Weights of a small transformer language model.
Architecture: RMSNorm before each block, rotary positions, no biases in attention or MLP, untied embeddings, attention and MLP in parallel.
Training: a variant of Adam for these matrices, 6161 steps.
Each number is 200 + 40 x the weight over the matrix's rms, rounded and kept within 0 to 999. Layers, rows and columns count from 0.

# o: layer 6 attention output (transposed), 768x768, rms 0.0179, rows 59-63,123-127,187-191,250-255, columns 512-639
# v: layer 6 attention value, 192x768, rms 0.0167, rows 59-63, columns 512-639
# q: layer 6 attention query, 768x768, rms 0.0209, rows 256-261,320-325,384-389,448-452, columns 512-639
# k: layer 6 attention key, 192x768, rms 0.0207, rows 64-68, columns 512-639
o250,196,226,228,259,259,193,254,187,194,231,141,216,158,174,221,191,174,220,183,176,236,118,219,206,211,198,141,186,227,143,136,179,188,238,196,178,203,178,238,115,193,167,180,217,203,202,169,174,195,211,235,184,236,193,179,178,190,149,210,225,248,166,205,186,189,229,205,157,199,156,223,252,255,202,187,205,148,202,223,226,226,233,271,199,253,224,226,228,195,234,161,255,220,210,225,226,139,182,176,254,188,218,161,224,207,204,240,218,112,190,159,222,197,204,259,174,258,144,230,162,203,182,248,222,188,179,206,156
v59,136,219,212,244,168,221,107,168,115,227,229,243,276,173,231,213,180,121,255,151,172,154,186,210,227,181,206,245,164,211,238,181,196,196,233,207,251,193,151,163,142,147,243,210,128,193,184,119,264,237,164,262,225,162,160,246,193,220,143,201,231,230,197,209,213,163,206,140,195,243,205,180,159,160,204,135,243,222,204,154,185,183,159,219,186,212,189,192,187,181,275,194,223,210,275,221,183,164,223,169,248,243,156,188,257,213,136,191,204,232,188,220,128,202,265,153,136,87,223,190,280,119,136,143,191,194,280,107
o59,112,194,230,115,255,198,183,226,229,201,244,215,209,238,124,221,261,237,225,192,246,219,261,185,178,211,221,183,185,212,107,207,113,235,228,174,213,262,267,301,173,160,249,133,212,206,259,201,230,200,241,93,237,198,302,156,226,114,231,176,155,232,197,247,163,217,286,165,177,177,250,116,268,198,251,170,233,181,215,137,168,261,129,198,222,227,136,217,222,217,219,146,108,229,212,247,142,152,130,233,206,212,160,194,214,188,247,208,187,219,230,214,164,188,271,166,187,191,165,229,218,189,162,177,229,181,163,263
o123,185,162,211,207,143,203,229,177,191,169,210,226,243,189,140,151,202,283,185,151,202,194,217,164,209,157,200,141,244,216,154,210,171,255,196,170,262,183,190,283,190,236,140,187,196,265,224,197,237,165,199,156,256,205,157,232,158,219,175,160,212,121,177,215,163,262,290,232,148,247,125,116,199,241,151,184,212,212,157,208,228,191,164,217,179,229,172,158,142,222,154,240,157,178,202,206,33,231,242,174,166,200,209,144,219,256,210,217,209,178,143,199,171,278,209,190,165,193,194,300,160,262,177,152,162,180,167,270
o187,172,188,222,225,200,237,252,186,196,230,201,322,257,270,170,152,169,219,158,215,148,204,145,278,221,259,163,174,217,202,193,113,160,145,207,187,183,163,140,212,247,131,185,215,216,144,117,173,264,295,152,164,187,282,149,211,157,262,143,182,251,223,220,266,237,159,265,200,277,192,208,267,241,177,244,172,172,233,264,159,271,201,217,225,172,159,248,170,243,123,124,177,301,88,268,304,165,186,212,146,149,220,182,162,210,191,127,207,204,185,194,178,116,228,210,201,262,208,179,241,191,219,233,247,175,227,199,171
o251,208,246,179,185,199,294,230,191,162,208,165,187,288,290,161,233,144,253,275,223,209,212,151,166,233,216,183,233,273,222,94,147,229,157,205,229,125,237,229,62,273,203,240,282,204,246,185,165,225,206,207,155,223,180,190,219,231,180,220,208,252,180,195,204,244,187,263,177,252,215,216,132,289,157,265,83,175,156,208,216,277,175,235,206,209,144,270,161,313,218,239,206,259,197,163,220,175,195,211,185,215,241,174,205,224,221,192,224,203,204,226,204,97,200,280,169,230,171,186,184,189,201,234,293,247,216,204,256
v60,281,173,120,251,166,196,169,181,201,194,228,161,203,186,231,203,194,151,222,227,138,126,212,143,258,207,174,209,186,260,206,198,152,243,267,202,232,189,223,247,201,216,123,101,188,206,246,179,188,214,158,173,214,271,226,206,265,234,266,185,207,235,262,143,254,195,155,138,159,262,216,289,200,165,154,230,202,172,195,223,188,268,199,225,124,180,178,175,260,239,187,193,204,202,224,241,249,252,201,174,191,171,283,155,199,197,141,194,129,231,180,205,151,172,190,130,209,169,161,174,149,234,244,178,212,244,209,220
o60,222,186,243,176,176,159,160,179,234,239,121,166,171,171,132,239,186,285,171,177,187,210,192,170,230,156,128,165,151,226,255,160,173,188,236,143,185,190,155,158,159,132,236,232,218,134,181,227,177,235,157,255,226,218,198,166,232,158,127,208,272,188,249,181,239,210,157,209,280,219,146,209,187,251,271,159,185,211,167,218,227,221,125,174,179,190,218,224,188,228,202,184,168,167,220,284,160,196,208,210,213,132,110,211,221,225,198,214,202,242,209,226,221,126,236,165,158,207,301,179,225,195,260,226,205,112,231,206
o124,201,253,235,198,220,177,211,192,200,201,199,228,184,204,181,214,160,279,222,240,186,241,128,176,185,226,195,128,102,187,243,108,183,171,200,191,206,239,217,189,184,212,231,168,171,198,107,244,235,134,163,217,288,161,157,148,166,134,126,97,189,137,283,230,236,196,246,297,198,257,191,189,183,204,171,144,115,288,283,220,180,218,221,160,153,178,231,190,163,175,241,267,231,203,212,200,148,196,259,201,193,134,212,179,172,201,184,203,148,226,153,207,261,245,232,206,174,247,190,182,184,145,238,238,181,132,193,198
o188,184,188,190,181,167,242,188,126,211,186,255,170,230,192,220,173,196,245,233,270,153,264,187,233,235,122,184,286,179,196,179,216,167,167,256,247,161,150,294,180,249,145,252,232,73,288,147,176,211,238,190,201,194,144,268,184,270,176,203,147,178,203,248,177,164,172,229,219,243,155,194,216,170,228,165,141,251,205,213,242,123,236,141,250,202,177,198,200,200,141,248,245,188,210,141,212,211,159,217,204,229,208,119,197,166,243,149,98,140,250,125,152,250,198,276,254,164,206,242,179,230,156,227,314,213,218,265,221
o252,189,170,146,170,200,210,119,125,209,226,181,161,218,258,213,225,279,264,204,252,226,231,147,184,131,156,151,213,192,222,232,180,185,209,191,247,134,253,243,240,245,157,232,197,165,191,209,168,176,183,171,217,191,170,177,188,173,172,138,237,176,216,254,225,252,204,233,167,242,183,259,223,116,233,184,172,236,152,143,207,200,226,143,205,191,164,211,143,282,176,206,202,155,163,166,167,153,199,273,175,169,209,244,215,214,217,141,145,244,184,190,206,247,196,153,197,198,245,203,179,156,129,211,230,215,146,218,228
v61,213,281,140,172,196,231,145,218,198,189,196,188,155,175,200,189,249,199,175,248,248,163,216,182,192,239,159,232,185,181,184,271,177,184,238,168,220,244,184,87,154,227,221,180,249,206,199,185,176,312,190,267,192,223,148,236,259,175,158,227,175,169,186,252,179,170,262,158,224,149,239,198,242,185,225,178,190,213,231,340,265,222,180,212,84,111,171,172,266,160,223,171,186,207,224,102,257,153,168,252,259,195,168,164,185,209,269,194,268,229,169,165,215,264,134,191,178,209,175,233,180,173,194,172,130,190,288,217
o61,159,206,175,130,186,234,241,272,212,213,223,220,217,233,147,195,173,200,234,126,174,236,129,236,212,190,167,191,211,234,135,233,233,215,199,174,205,192,250,173,186,239,166,152,203,174,220,217,240,176,257,232,272,135,205,204,166,216,219,140,207,183,229,177,134,221,169,161,176,204,168,221,222,155,193,220,200,251,213,229,167,226,147,144,158,202,194,137,187,241,199,255,245,199,188,223,172,221,183,154,228,155,161,175,168,194,207,262,231,167,216,178,204,187,269,212,192,233,205,167,183,179,249,222,191,192,214,217
o125,145,213,179,196,167,214,239,196,224,206,207,207,151,149,203,235,219,191,219,180,173,174,251,179,159,198,191,236,172,250,185,193,204,212,155,182,262,140,136,164,232,211,165,223,231,211,221,267,298,174,219,218,167,205,222,100,184,149,277,178,108,152,235,248,180,103,170,176,169,202,237,214,236,270,258,262,244,225,155,189,185,200,180,243,232,182,261,211,225,179,171,190,233,220,200,214,179,220,258,220,252,188,191,176,220,187,160,251,197,157,229,200,214,181,211,206,202,166,283,259,170,179,144,226,200,161,197,231
o189,185,183,164,217,235,213,288,207,233,211,221,271,241,180,217,119,256,218,210,286,202,195,193,174,126,171,211,243,169,202,162,170,221,235,178,240,315,208,204,191,219,225,236,157,165,233,212,233,205,241,104,203,222,168,195,142,183,201,232,182,71,168,260,235,180,143,190,121,169,236,228,211,181,211,143,215,192,165,288,191,159,179,162,262,157,182,210,159,231,143,140,180,199,199,280,162,173,209,158,157,199,159,179,231,153,176,191,170,216,224,279,137,228,258,213,170,170,177,228,277,196,254,144,242,206,155,247,172
o253,197,258,151,149,229,212,266,139,182,169,212,244,210,193,232,140,187,234,233,312,240,258,169,215,150,250,141,258,192,219,264,195,178,137,164,219,209,226,252,229,216,200,239,189,174,218,178,230,206,181,133,202,147,203,246,134,211,180,258,199,147,173,268,247,225,144,158,126,166,224,251,214,232,224,172,259,215,210,244,238,166,184,176,235,193,216,196,184,281,157,133,247,213,207,267,204,232,195,176,232,234,214,219,185,117,127,283,234,235,168,261,199,165,191,230,192,179,155,205,273,173,193,294,234,195,214,184,215
v62,236,72,173,192,185,240,156,159,182,277,189,254,144,194,200,189,178,138,263,204,276,169,206,241,143,162,143,230,193,135,224,221,197,249,217,296,233,136,181,265,209,237,86,195,242,189,256,196,187,215,223,206,124,221,171,189,170,276,122,243,159,299,189,183,141,232,149,223,218,106,177,227,125,184,152,192,227,198,215,181,138,203,172,187,163,232,148,135,202,213,141,140,211,179,162,198,171,244,298,220,184,224,181,216,235,163,185,225,213,151,196,207,172,167,198,233,225,285,142,131,299,213,198,200,229,124,212,179
o62,177,246,248,197,189,223,228,238,228,171,223,203,185,247,182,200,218,143,196,204,190,175,180,191,194,322,217,247,212,248,258,152,133,141,224,225,132,235,213,175,185,217,146,212,205,153,170,158,185,216,215,182,268,151,203,230,158,231,238,216,172,266,254,271,251,178,234,197,179,184,274,174,102,215,181,113,254,210,212,202,177,170,212,187,133,175,201,184,251,158,185,270,205,205,156,143,199,164,177,165,203,211,162,174,247,166,180,175,203,167,240,150,222,215,228,175,215,180,176,226,293,169,195,207,254,184,221,257
o126,179,179,136,178,222,209,188,257,234,184,221,184,166,169,199,197,194,139,207,252,161,212,196,190,201,201,189,252,226,199,194,172,143,178,202,153,232,199,237,274,185,194,219,195,195,197,96,194,184,186,224,208,209,153,203,252,209,235,159,188,277,141,241,242,158,172,174,135,252,229,229,149,167,101,185,166,218,245,212,244,229,191,183,192,220,209,210,154,231,183,163,265,301,207,181,243,260,152,166,236,168,211,171,231,196,186,239,157,201,195,313,319,237,191,202,176,223,192,154,164,224,277,165,211,247,182,205,176
o190,163,73,241,129,175,224,184,215,189,117,232,200,126,155,188,216,206,166,185,261,196,116,206,114,174,146,187,154,260,215,233,244,173,178,142,142,275,146,212,256,163,185,234,232,215,156,250,257,311,294,225,153,147,252,174,279,188,225,218,179,217,239,201,182,243,167,166,176,198,197,219,251,230,274,110,211,155,223,224,99,165,142,213,219,155,189,221,273,240,245,175,188,221,159,212,226,189,251,290,217,187,239,169,261,218,235,247,246,236,244,121,255,142,243,245,230,232,209,152,208,247,213,148,261,209,153,294,258
o254,246,169,189,127,190,208,223,201,228,149,220,129,282,199,206,129,281,199,173,290,192,170,249,202,213,178,170,131,185,181,281,179,179,163,178,175,232,227,264,244,204,225,165,213,194,189,219,189,222,257,190,210,195,193,199,215,197,206,236,170,276,211,277,179,231,153,192,194,213,225,218,202,161,221,149,238,248,196,248,202,219,233,236,219,183,271,218,208,283,213,199,231,226,259,177,220,253,203,230,197,153,201,147,271,240,227,155,249,165,208,159,282,175,244,258,160,260,267,175,206,172,255,223,208,225,140,266,162
v63,162,169,141,206,186,203,281,143,220,143,120,201,178,246,287,175,179,232,190,159,210,186,188,187,151,200,205,178,238,175,197,221,180,206,242,239,163,250,136,262,189,243,196,193,230,182,220,231,211,223,193,236,241,215,217,210,238,253,177,208,230,215,244,192,189,182,267,133,197,235,243,186,169,215,186,137,267,221,254,233,173,270,283,168,153,194,212,99,166,162,229,185,170,222,180,237,240,304,165,224,278,211,156,169,222,216,147,152,162,206,205,167,230,201,183,126,89,157,198,189,169,251,179,160,191,129,240,191
o63,181,241,194,221,319,188,183,212,189,149,198,233,176,172,144,161,107,266,187,154,278,191,194,229,191,202,159,217,201,219,149,167,155,202,175,123,183,208,214,168,171,156,225,133,212,271,188,188,131,207,212,238,193,201,209,138,260,236,122,210,306,258,202,227,223,236,207,170,175,164,148,225,246,221,171,180,189,278,198,214,214,185,234,251,220,198,156,293,206,261,224,173,182,202,241,181,254,175,217,165,210,157,164,267,276,252,198,274,200,269,216,208,193,227,186,179,170,265,181,234,182,171,241,182,189,248,206,188
o127,133,231,215,168,246,203,125,162,203,207,304,320,187,238,129,135,247,205,166,151,163,154,156,201,208,164,152,158,218,174,228,235,213,188,161,212,140,187,290,232,169,174,206,284,230,203,229,260,157,294,268,156,153,233,162,132,164,232,207,199,177,125,136,187,220,229,229,119,151,215,106,229,180,125,121,157,234,240,188,259,137,156,164,208,226,105,248,197,213,242,278,145,196,184,124,242,221,214,169,168,210,209,119,188,275,267,261,176,185,209,200,172,15,185,192,170,213,191,97,198,179,222,183,183,196,175,203,151
o191,201,170,196,174,179,223,184,156,247,200,282,140,247,204,204,240,228,166,189,195,245,181,216,236,201,171,217,197,202,86,217,203,159,88,173,264,172,173,211,200,214,149,215,162,186,268,192,226,188,187,259,246,227,156,180,232,318,248,230,152,227,228,174,262,149,223,246,157,152,326,178,157,232,194,137,123,250,228,264,193,249,268,128,254,265,203,162,209,240,149,240,133,257,237,146,229,217,223,199,201,243,135,214,164,160,205,157,221,244,211,201,187,173,160,233,177,143,152,131,202,190,265,197,189,206,135,166,142
o255,171,197,174,151,257,144,162,179,269,228,216,192,166,172,182,210,182,191,190,180,218,130,111,264,164,184,203,185,202,201,190,215,191,247,168,295,219,190,229,221,204,165,70,136,272,247,211,186,190,187,216,187,263,188,129,261,227,264,199,156,181,172,203,225,202,207,228,192,248,246,160,151,232,192,288,144,135,280,261,206,172,197,182,259,164,215,170,193,229,187,246,148,163,167,175,202,302,177,154,164,187,123,245,169,166,178,110,195,209,198,191,175,161,160,269,137,182,140,174,245,230,145,232,275,216,174,214,157
q256,235,198,228,234,170,104,214,262,159,190,141,229,263,215,227,185,224,190,263,200,175,150,235,149,169,286,156,269,131,269,166,249,236,237,222,211,255,205,247,167,166,224,152,266,218,193,67,175,176,142,230,168,104,191,175,170,194,236,235,215,118,199,246,253,309,226,171,130,252,143,193,186,202,213,151,199,236,238,227,214,179,141,157,204,192,179,229,262,214,199,182,198,263,270,228,152,116,263,294,223,230,101,292,262,162,223,168,258,258,171,244,236,206,228,127,213,240,168,203,159,151,175,189,192,150,223,240,252
q320,193,168,230,254,144,139,217,206,140,131,156,242,202,163,266,193,171,187,233,152,160,214,157,168,133,279,163,183,192,247,118,219,175,234,196,270,266,207,184,215,175,269,169,213,203,243,189,198,180,141,240,208,178,236,201,230,167,226,229,217,108,223,205,273,270,149,204,181,239,192,179,287,252,200,186,163,248,201,213,210,255,227,167,220,213,171,203,250,187,166,202,134,212,174,193,138,139,257,325,235,227,169,229,217,141,234,200,242,313,222,205,242,97,251,229,212,224,210,263,219,132,218,265,174,163,234,198,246
q384,182,223,173,160,195,157,182,208,152,243,196,225,208,288,227,189,216,242,189,211,206,220,200,219,176,220,214,224,161,192,202,152,229,205,192,195,177,202,206,185,235,199,191,193,190,187,240,178,181,168,210,180,224,201,186,199,186,201,244,166,229,183,144,225,181,217,188,134,245,151,175,169,186,194,178,151,165,197,239,237,189,210,227,171,227,222,230,195,155,261,201,161,207,247,199,199,196,216,195,191,191,222,221,172,228,210,211,213,157,190,169,171,215,155,194,163,229,181,185,217,206,156,231,188,231,241,205,232
q448,289,156,217,260,252,117,178,204,168,249,123,110,180,133,165,164,199,144,184,188,221,237,240,120,250,298,243,153,274,220,138,105,277,144,205,148,234,221,236,284,78,276,157,177,267,201,218,113,156,184,204,174,190,206,159,115,265,205,91,210,54,308,260,290,312,200,155,239,211,165,227,247,186,208,226,218,254,256,181,163,157,247,169,191,248,161,137,215,164,137,177,201,172,205,267,156,179,244,286,114,241,214,249,176,222,266,235,237,197,229,194,90,204,228,174,212,175,259,372,241,74,288,232,252,156,246,199,179
k64,236,259,186,234,222,271,216,246,190,231,232,257,180,166,234,194,134,142,208,249,249,174,181,240,212,210,261,321,219,201,171,182,258,247,189,274,225,196,223,142,287,206,291,189,264,177,252,158,253,149,206,180,185,136,182,186,188,108,217,213,252,167,222,246,167,122,249,138,242,240,150,138,175,216,219,219,189,254,245,201,175,222,110,204,213,183,157,240,247,265,225,154,279,165,189,231,311,155,159,110,148,145,197,207,288,193,216,184,231,171,276,225,144,260,191,191,188,163,228,229,181,186,254,216,157,180,225,222
q257,200,179,197,133,270,207,210,172,223,138,245,151,208,246,158,198,161,207,141,183,228,186,220,177,154,216,155,178,233,142,192,244,205,227,198,204,157,174,215,242,110,214,261,201,232,154,186,227,262,259,232,179,171,202,180,164,229,168,221,183,159,180,164,194,166,206,177,229,215,157,232,136,170,222,230,221,135,227,195,193,152,258,209,211,162,218,244,230,278,171,183,219,222,187,200,181,220,187,150,186,202,195,206,204,215,183,147,231,236,202,246,191,232,228,234,177,173,191,197,231,225,159,189,223,202,190,169,191
q321,194,219,213,139,246,186,125,208,190,209,199,159,200,205,161,244,147,156,136,197,224,181,216,187,177,193,196,198,242,155,210,237,254,180,203,170,179,199,231,202,170,231,251,185,207,172,193,208,231,299,133,198,164,202,182,269,219,130,143,179,208,111,177,163,191,151,209,227,171,161,215,146,228,260,261,205,142,237,159,192,158,205,185,177,196,202,154,228,214,228,272,272,207,176,180,198,243,186,182,184,144,216,234,182,243,169,205,240,224,150,263,186,181,173,150,204,194,195,227,178,210,202,215,194,206,138,212,210
q385,142,231,222,178,219,247,192,155,232,169,192,140,177,142,167,190,152,138,225,238,209,211,191,159,200,226,207,203,176,244,207,243,187,220,207,200,144,206,215,249,155,195,173,230,168,115,162,205,216,221,172,184,169,260,215,190,191,190,194,231,177,225,236,121,275,175,179,206,198,208,179,224,240,189,235,202,283,226,195,147,196,196,141,208,187,172,191,254,226,161,220,209,234,202,139,207,207,188,215,243,203,167,177,230,203,209,198,147,284,266,230,159,164,251,181,175,177,216,209,171,219,203,227,188,227,167,235,169
q449,127,229,197,192,192,198,201,169,227,172,236,206,218,208,201,201,132,190,158,225,199,157,209,234,241,140,175,265,196,205,196,236,197,194,196,223,182,205,255,131,276,205,230,183,224,208,263,244,260,250,198,229,190,197,191,233,195,231,243,213,194,156,206,184,189,183,255,201,209,184,200,168,187,219,229,195,197,225,198,179,203,180,201,243,178,222,211,254,200,189,219,254,192,168,196,226,190,155,127,193,178,200,145,190,204,199,181,238,211,165,278,281,168,207,156,216,188,178,171,194,223,151,214,199,190,159,190,232
k65,215,242,205,223,195,186,188,183,198,206,203,209,183,152,219,201,197,190,176,179,175,220,189,225,225,225,245,186,200,217,184,177,227,179,248,223,206,194,214,261,221,152,177,175,185,230,169,220,167,214,193,236,232,223,235,207,172,242,210,134,203,185,193,195,185,228,161,194,210,224,189,220,154,186,223,198,241,205,252,215,229,218,223,258,182,194,222,238,154,162,218,221,168,214,255,197,139,176,207,175,205,204,215,211,193,182,166,176,207,148,206,173,199,205,197,172,144,185,177,139,203,197,229,212,209,266,205,184
q258,213,202,207,191,267,162,238,189,198,197,169,158,225,218,184,239,153,146,168,154,235,184,233,230,210,219,187,217,255,164,144,176,276,191,167,200,215,214,238,194,127,247,176,201,248,157,160,135,114,189,195,185,127,157,213,204,203,228,274,255,136,161,221,206,258,245,192,196,237,176,245,154,191,184,174,265,166,227,176,162,155,217,144,206,143,117,216,256,211,208,163,168,225,250,223,109,176,282,312,204,199,188,239,185,249,253,222,221,227,151,189,186,194,253,243,198,220,232,230,216,116,153,188,219,126,220,249,259
q322,248,199,253,213,232,165,236,228,149,147,186,222,202,151,249,207,119,200,177,178,221,234,238,163,176,298,152,185,203,207,123,279,254,207,154,213,255,188,254,224,133,314,225,165,227,210,158,200,251,157,177,243,201,204,244,209,216,199,181,226,187,172,296,165,192,187,188,175,199,154,276,150,210,198,201,186,212,269,172,213,203,217,110,267,222,159,145,275,194,207,209,158,243,233,245,169,252,240,294,278,133,155,224,152,224,221,253,248,286,157,195,171,147,300,149,240,220,272,254,191,88,192,202,266,164,224,182,209
q386,168,238,257,235,185,196,217,225,180,221,201,187,189,185,229,122,161,218,176,212,203,214,170,182,182,186,195,171,201,197,200,114,220,196,168,186,168,201,171,259,163,230,206,161,226,116,161,178,224,222,188,248,208,248,156,234,237,237,216,182,252,200,190,191,204,215,153,177,183,160,190,206,170,185,207,215,199,175,185,240,159,192,216,210,204,176,186,263,234,214,195,143,265,255,217,182,170,161,192,216,176,194,182,228,189,213,229,184,275,151,158,169,161,219,243,158,193,225,223,178,165,198,265,235,188,150,227,210
q450,233,180,255,249,235,149,174,189,189,268,189,125,167,122,206,168,162,246,185,177,160,211,183,133,197,272,191,149,188,193,148,158,254,126,193,226,251,199,234,178,164,206,172,206,239,179,230,182,213,211,192,136,224,203,182,224,215,213,191,256,161,240,233,251,249,233,202,280,190,164,272,236,193,259,186,183,218,258,128,190,185,232,207,174,236,185,165,251,223,214,166,203,234,175,219,192,201,243,226,199,260,214,236,186,211,204,237,262,282,174,221,167,202,209,150,245,172,238,253,271,162,193,180,228,161,168,207,251
k66,165,161,184,134,175,203,205,222,146,202,214,238,159,184,231,162,195,185,240,178,251,170,250,188,143,254,213,223,131,201,225,285,247,200,185,235,240,140,172,223,186,200,223,177,186,173,243,179,177,189,143,130,136,188,150,153,209,164,223,169,189,156,215,290,227,192,218,238,177,224,140,210,235,218,214,186,233,234,230,226,225,188,202,175,208,151,239,175,206,283,275,192,276,188,206,193,278,192,154,177,129,196,164,223,246,219,246,183,263,167,245,234,147,256,232,199,234,195,217,212,149,189,220,248,246,201,188,175
q259,173,225,128,279,138,227,164,209,163,212,175,274,197,205,248,190,240,175,184,177,179,165,194,222,212,114,249,215,165,146,285,188,239,210,219,171,188,204,182,135,250,179,167,250,171,228,231,259,174,206,226,262,204,205,200,162,202,216,108,221,240,192,257,97,160,224,205,208,208,257,154,168,186,217,157,252,265,186,220,281,223,230,238,211,209,184,230,198,166,183,209,230,142,208,269,196,116,173,243,263,241,220,127,191,165,229,192,150,149,176,105,239,189,290,225,323,252,193,224,209,206,165,172,219,206,223,140,206
q323,194,221,182,267,168,256,229,130,260,149,214,268,269,189,220,193,253,213,215,185,204,203,139,252,171,208,184,180,177,209,180,174,171,180,267,176,162,213,142,181,186,112,213,225,202,253,193,230,176,249,303,220,208,247,214,199,167,251,200,170,230,235,189,232,181,208,260,167,206,307,138,162,185,136,179,201,219,131,224,194,199,126,228,198,164,266,256,89,188,173,199,194,211,202,236,205,186,209,251,186,273,183,147,251,180,202,200,127,178,239,101,174,200,209,247,157,195,204,128,238,204,242,227,114,216,228,204,170
q387,245,175,169,231,203,222,202,232,176,218,211,246,199,198,227,204,232,215,190,186,168,208,203,223,151,224,200,211,226,184,162,176,247,167,193,209,233,164,165,145,283,163,167,245,235,228,234,210,216,211,260,222,187,124,156,238,207,190,172,221,219,177,214,220,188,235,199,231,189,201,197,188,189,170,193,203,201,223,173,228,174,220,224,188,201,216,234,165,186,204,288,218,200,157,213,189,209,195,213,192,243,243,208,205,166,193,164,244,169,196,132,160,228,219,204,218,227,212,129,221,212,206,188,151,239,260,120,228
q451,211,148,174,191,139,200,248,214,228,178,220,261,195,121,218,232,224,167,192,168,200,237,223,223,110,183,201,261,189,223,253,182,196,229,167,207,191,210,174,189,174,143,165,215,175,248,175,189,225,153,280,229,224,215,222,156,140,175,199,132,191,197,177,200,179,247,200,215,195,222,197,159,196,193,165,220,193,173,267,227,215,158,225,219,264,195,267,180,194,167,178,167,162,228,173,172,180,212,254,190,237,195,200,245,165,195,150,168,143,259,162,150,186,206,247,225,178,189,191,153,251,180,227,218,203,207,197,156
k67,222,209,245,148,201,226,133,201,238,168,179,204,177,224,181,247,248,229,178,215,203,216,171,122,169,209,182,117,216,240,314,204,151,172,192,139,200,206,247,194,214,216,227,236,193,182,175,191,220,241,148,282,189,220,290,196,274,245,209,227,209,263,196,169,178,181,236,194,207,151,209,268,235,158,202,258,174,178,153,205,217,190,193,65,192,238,185,206,183,210,156,245,83,159,148,138,157,209,245,218,247,258,146,121,143,91,136,184,123,279,133,146,246,197,233,170,150,217,223,199,195,273,143,172,184,140,197,238
q260,175,201,207,209,115,273,190,191,208,135,201,231,147,242,235,177,304,251,173,177,192,189,231,207,190,100,143,214,181,171,229,176,200,285,238,175,190,153,166,97,176,159,188,242,178,254,244,264,248,180,270,275,211,198,251,213,206,257,158,143,273,263,194,158,190,266,176,222,218,234,110,193,233,183,144,203,244,169,243,227,238,199,162,195,183,223,195,165,220,166,260,216,113,201,257,225,184,167,228,223,279,220,90,193,160,186,185,170,130,161,76,195,217,193,258,266,270,185,188,154,175,202,153,207,194,186,139,205
q324,145,246,146,217,195,286,200,152,251,199,169,329,206,190,220,228,293,200,214,205,164,204,189,258,235,176,204,164,149,239,234,183,157,162,224,196,126,155,61,180,174,94,225,219,153,260,135,234,169,288,283,248,240,256,265,207,195,242,154,202,246,216,137,140,163,237,260,195,184,307,146,173,241,206,235,190,196,191,228,204,244,147,235,209,179,221,188,101,164,227,204,236,182,249,286,286,158,200,227,196,234,211,160,276,167,122,139,133,136,241,83,191,249,234,297,222,159,219,195,212,219,210,187,165,251,197,188,123
q388,272,187,140,204,183,251,211,204,221,185,193,212,195,179,242,204,256,192,186,131,194,240,179,178,219,234,147,208,190,214,210,149,261,172,132,181,215,158,207,166,213,158,259,185,243,208,231,214,216,226,246,201,190,149,173,241,248,218,150,257,218,177,205,219,176,167,253,194,213,255,173,189,161,174,166,225,208,167,199,190,219,202,256,169,229,219,160,189,179,220,209,212,162,169,255,223,221,204,282,188,211,264,209,263,207,208,200,230,163,199,132,134,241,280,214,229,204,191,125,181,209,208,196,167,219,201,131,225
q452,175,199,165,183,215,236,191,210,210,151,195,268,260,192,196,243,219,224,177,186,162,159,215,264,180,192,197,216,201,185,164,170,207,255,198,196,170,206,197,209,207,168,166,246,200,216,162,282,210,231,238,249,183,225,196,186,194,201,183,144,226,148,166,193,151,187,238,224,172,214,213,146,219,212,173,209,191,181,236,229,204,146,230,247,217,187,273,154,187,204,250,183,115,213,227,222,184,164,183,228,212,210,171,223,174,177,106,110,131,195,224,204,197,286,245,175,192,182,165,176,213,206,192,186,234,228,180,198
k68,202,166,191,176,167,216,207,230,223,166,173,193,154,187,114,162,187,196,196,251,211,286,141,181,204,201,264,162,261,213,292,131,162,230,198,202,176,250,249,158,270,256,187,219,196,230,171,173,175,270,206,308,227,164,204,199,202,222,211,221,191,224,193,148,177,221,147,189,170,171,189,194,202,123,150,209,229,108,185,237,233,231,227,154,215,170,217,174,199,104,166,246,127,151,215,134,126,207,237,216,255,216,164,182,195,109,172,239,152,237,157,180,246,162,174,170,229,177,176,235,215,218,252,215,233,210,216,291
q261,284,261,186,153,266,81,224,198,252,182,142,160,214,176,180,190,162,148,178,206,162,289,164,150,251,316,197,244,199,183,125,182,261,96,181,299,225,241,242,238,119,245,247,204,179,109,177,152,162,180,191,187,179,231,127,198,238,221,298,236,109,194,238,243,224,165,209,188,184,160,216,127,181,283,211,268,224,219,255,194,243,209,243,206,277,125,206,253,291,189,178,136,234,190,181,152,241,286,195,156,190,138,271,204,257,222,166,275,230,191,310,195,200,232,157,211,225,196,238,150,233,219,257,250,216,215,276,236
q325,225,143,207,172,210,156,207,235,110,171,206,124,173,129,213,196,158,181,146,192,228,213,253,176,176,220,206,192,229,157,118,230,253,153,144,179,170,239,259,212,150,276,215,146,126,194,170,174,265,157,179,198,245,207,233,166,229,163,221,185,200,179,216,227,195,204,213,172,239,128,264,146,208,192,194,183,216,250,214,175,193,204,153,213,206,220,166,226,206,226,229,164,245,251,157,147,218,198,257,230,143,145,138,113,231,277,186,204,310,211,282,189,150,298,117,236,203,238,237,169,168,173,233,225,168,164,269,201
q389,184,205,194,191,192,192,230,174,177,208,221,180,166,166,215,222,168,189,209,139,171,178,192,142,223,188,173,224,191,119,174,167,260,197,281,212,141,180,194,173,228,228,251,203,128,186,175,197,253,209,213,199,241,285,247,202,180,230,251,203,162,251,220,176,188,160,245,154,254,160,190,153,212,220,211,262,220,213,242,159,204,239,193,224,245,197,224,186,223,239,187,172,202,168,199,180,205,139,205,206,203,152,174,176,233,242,197,228,173,244,257,267,182,188,143,186,256,196,173,143,228,180,273,231,145,191,244,229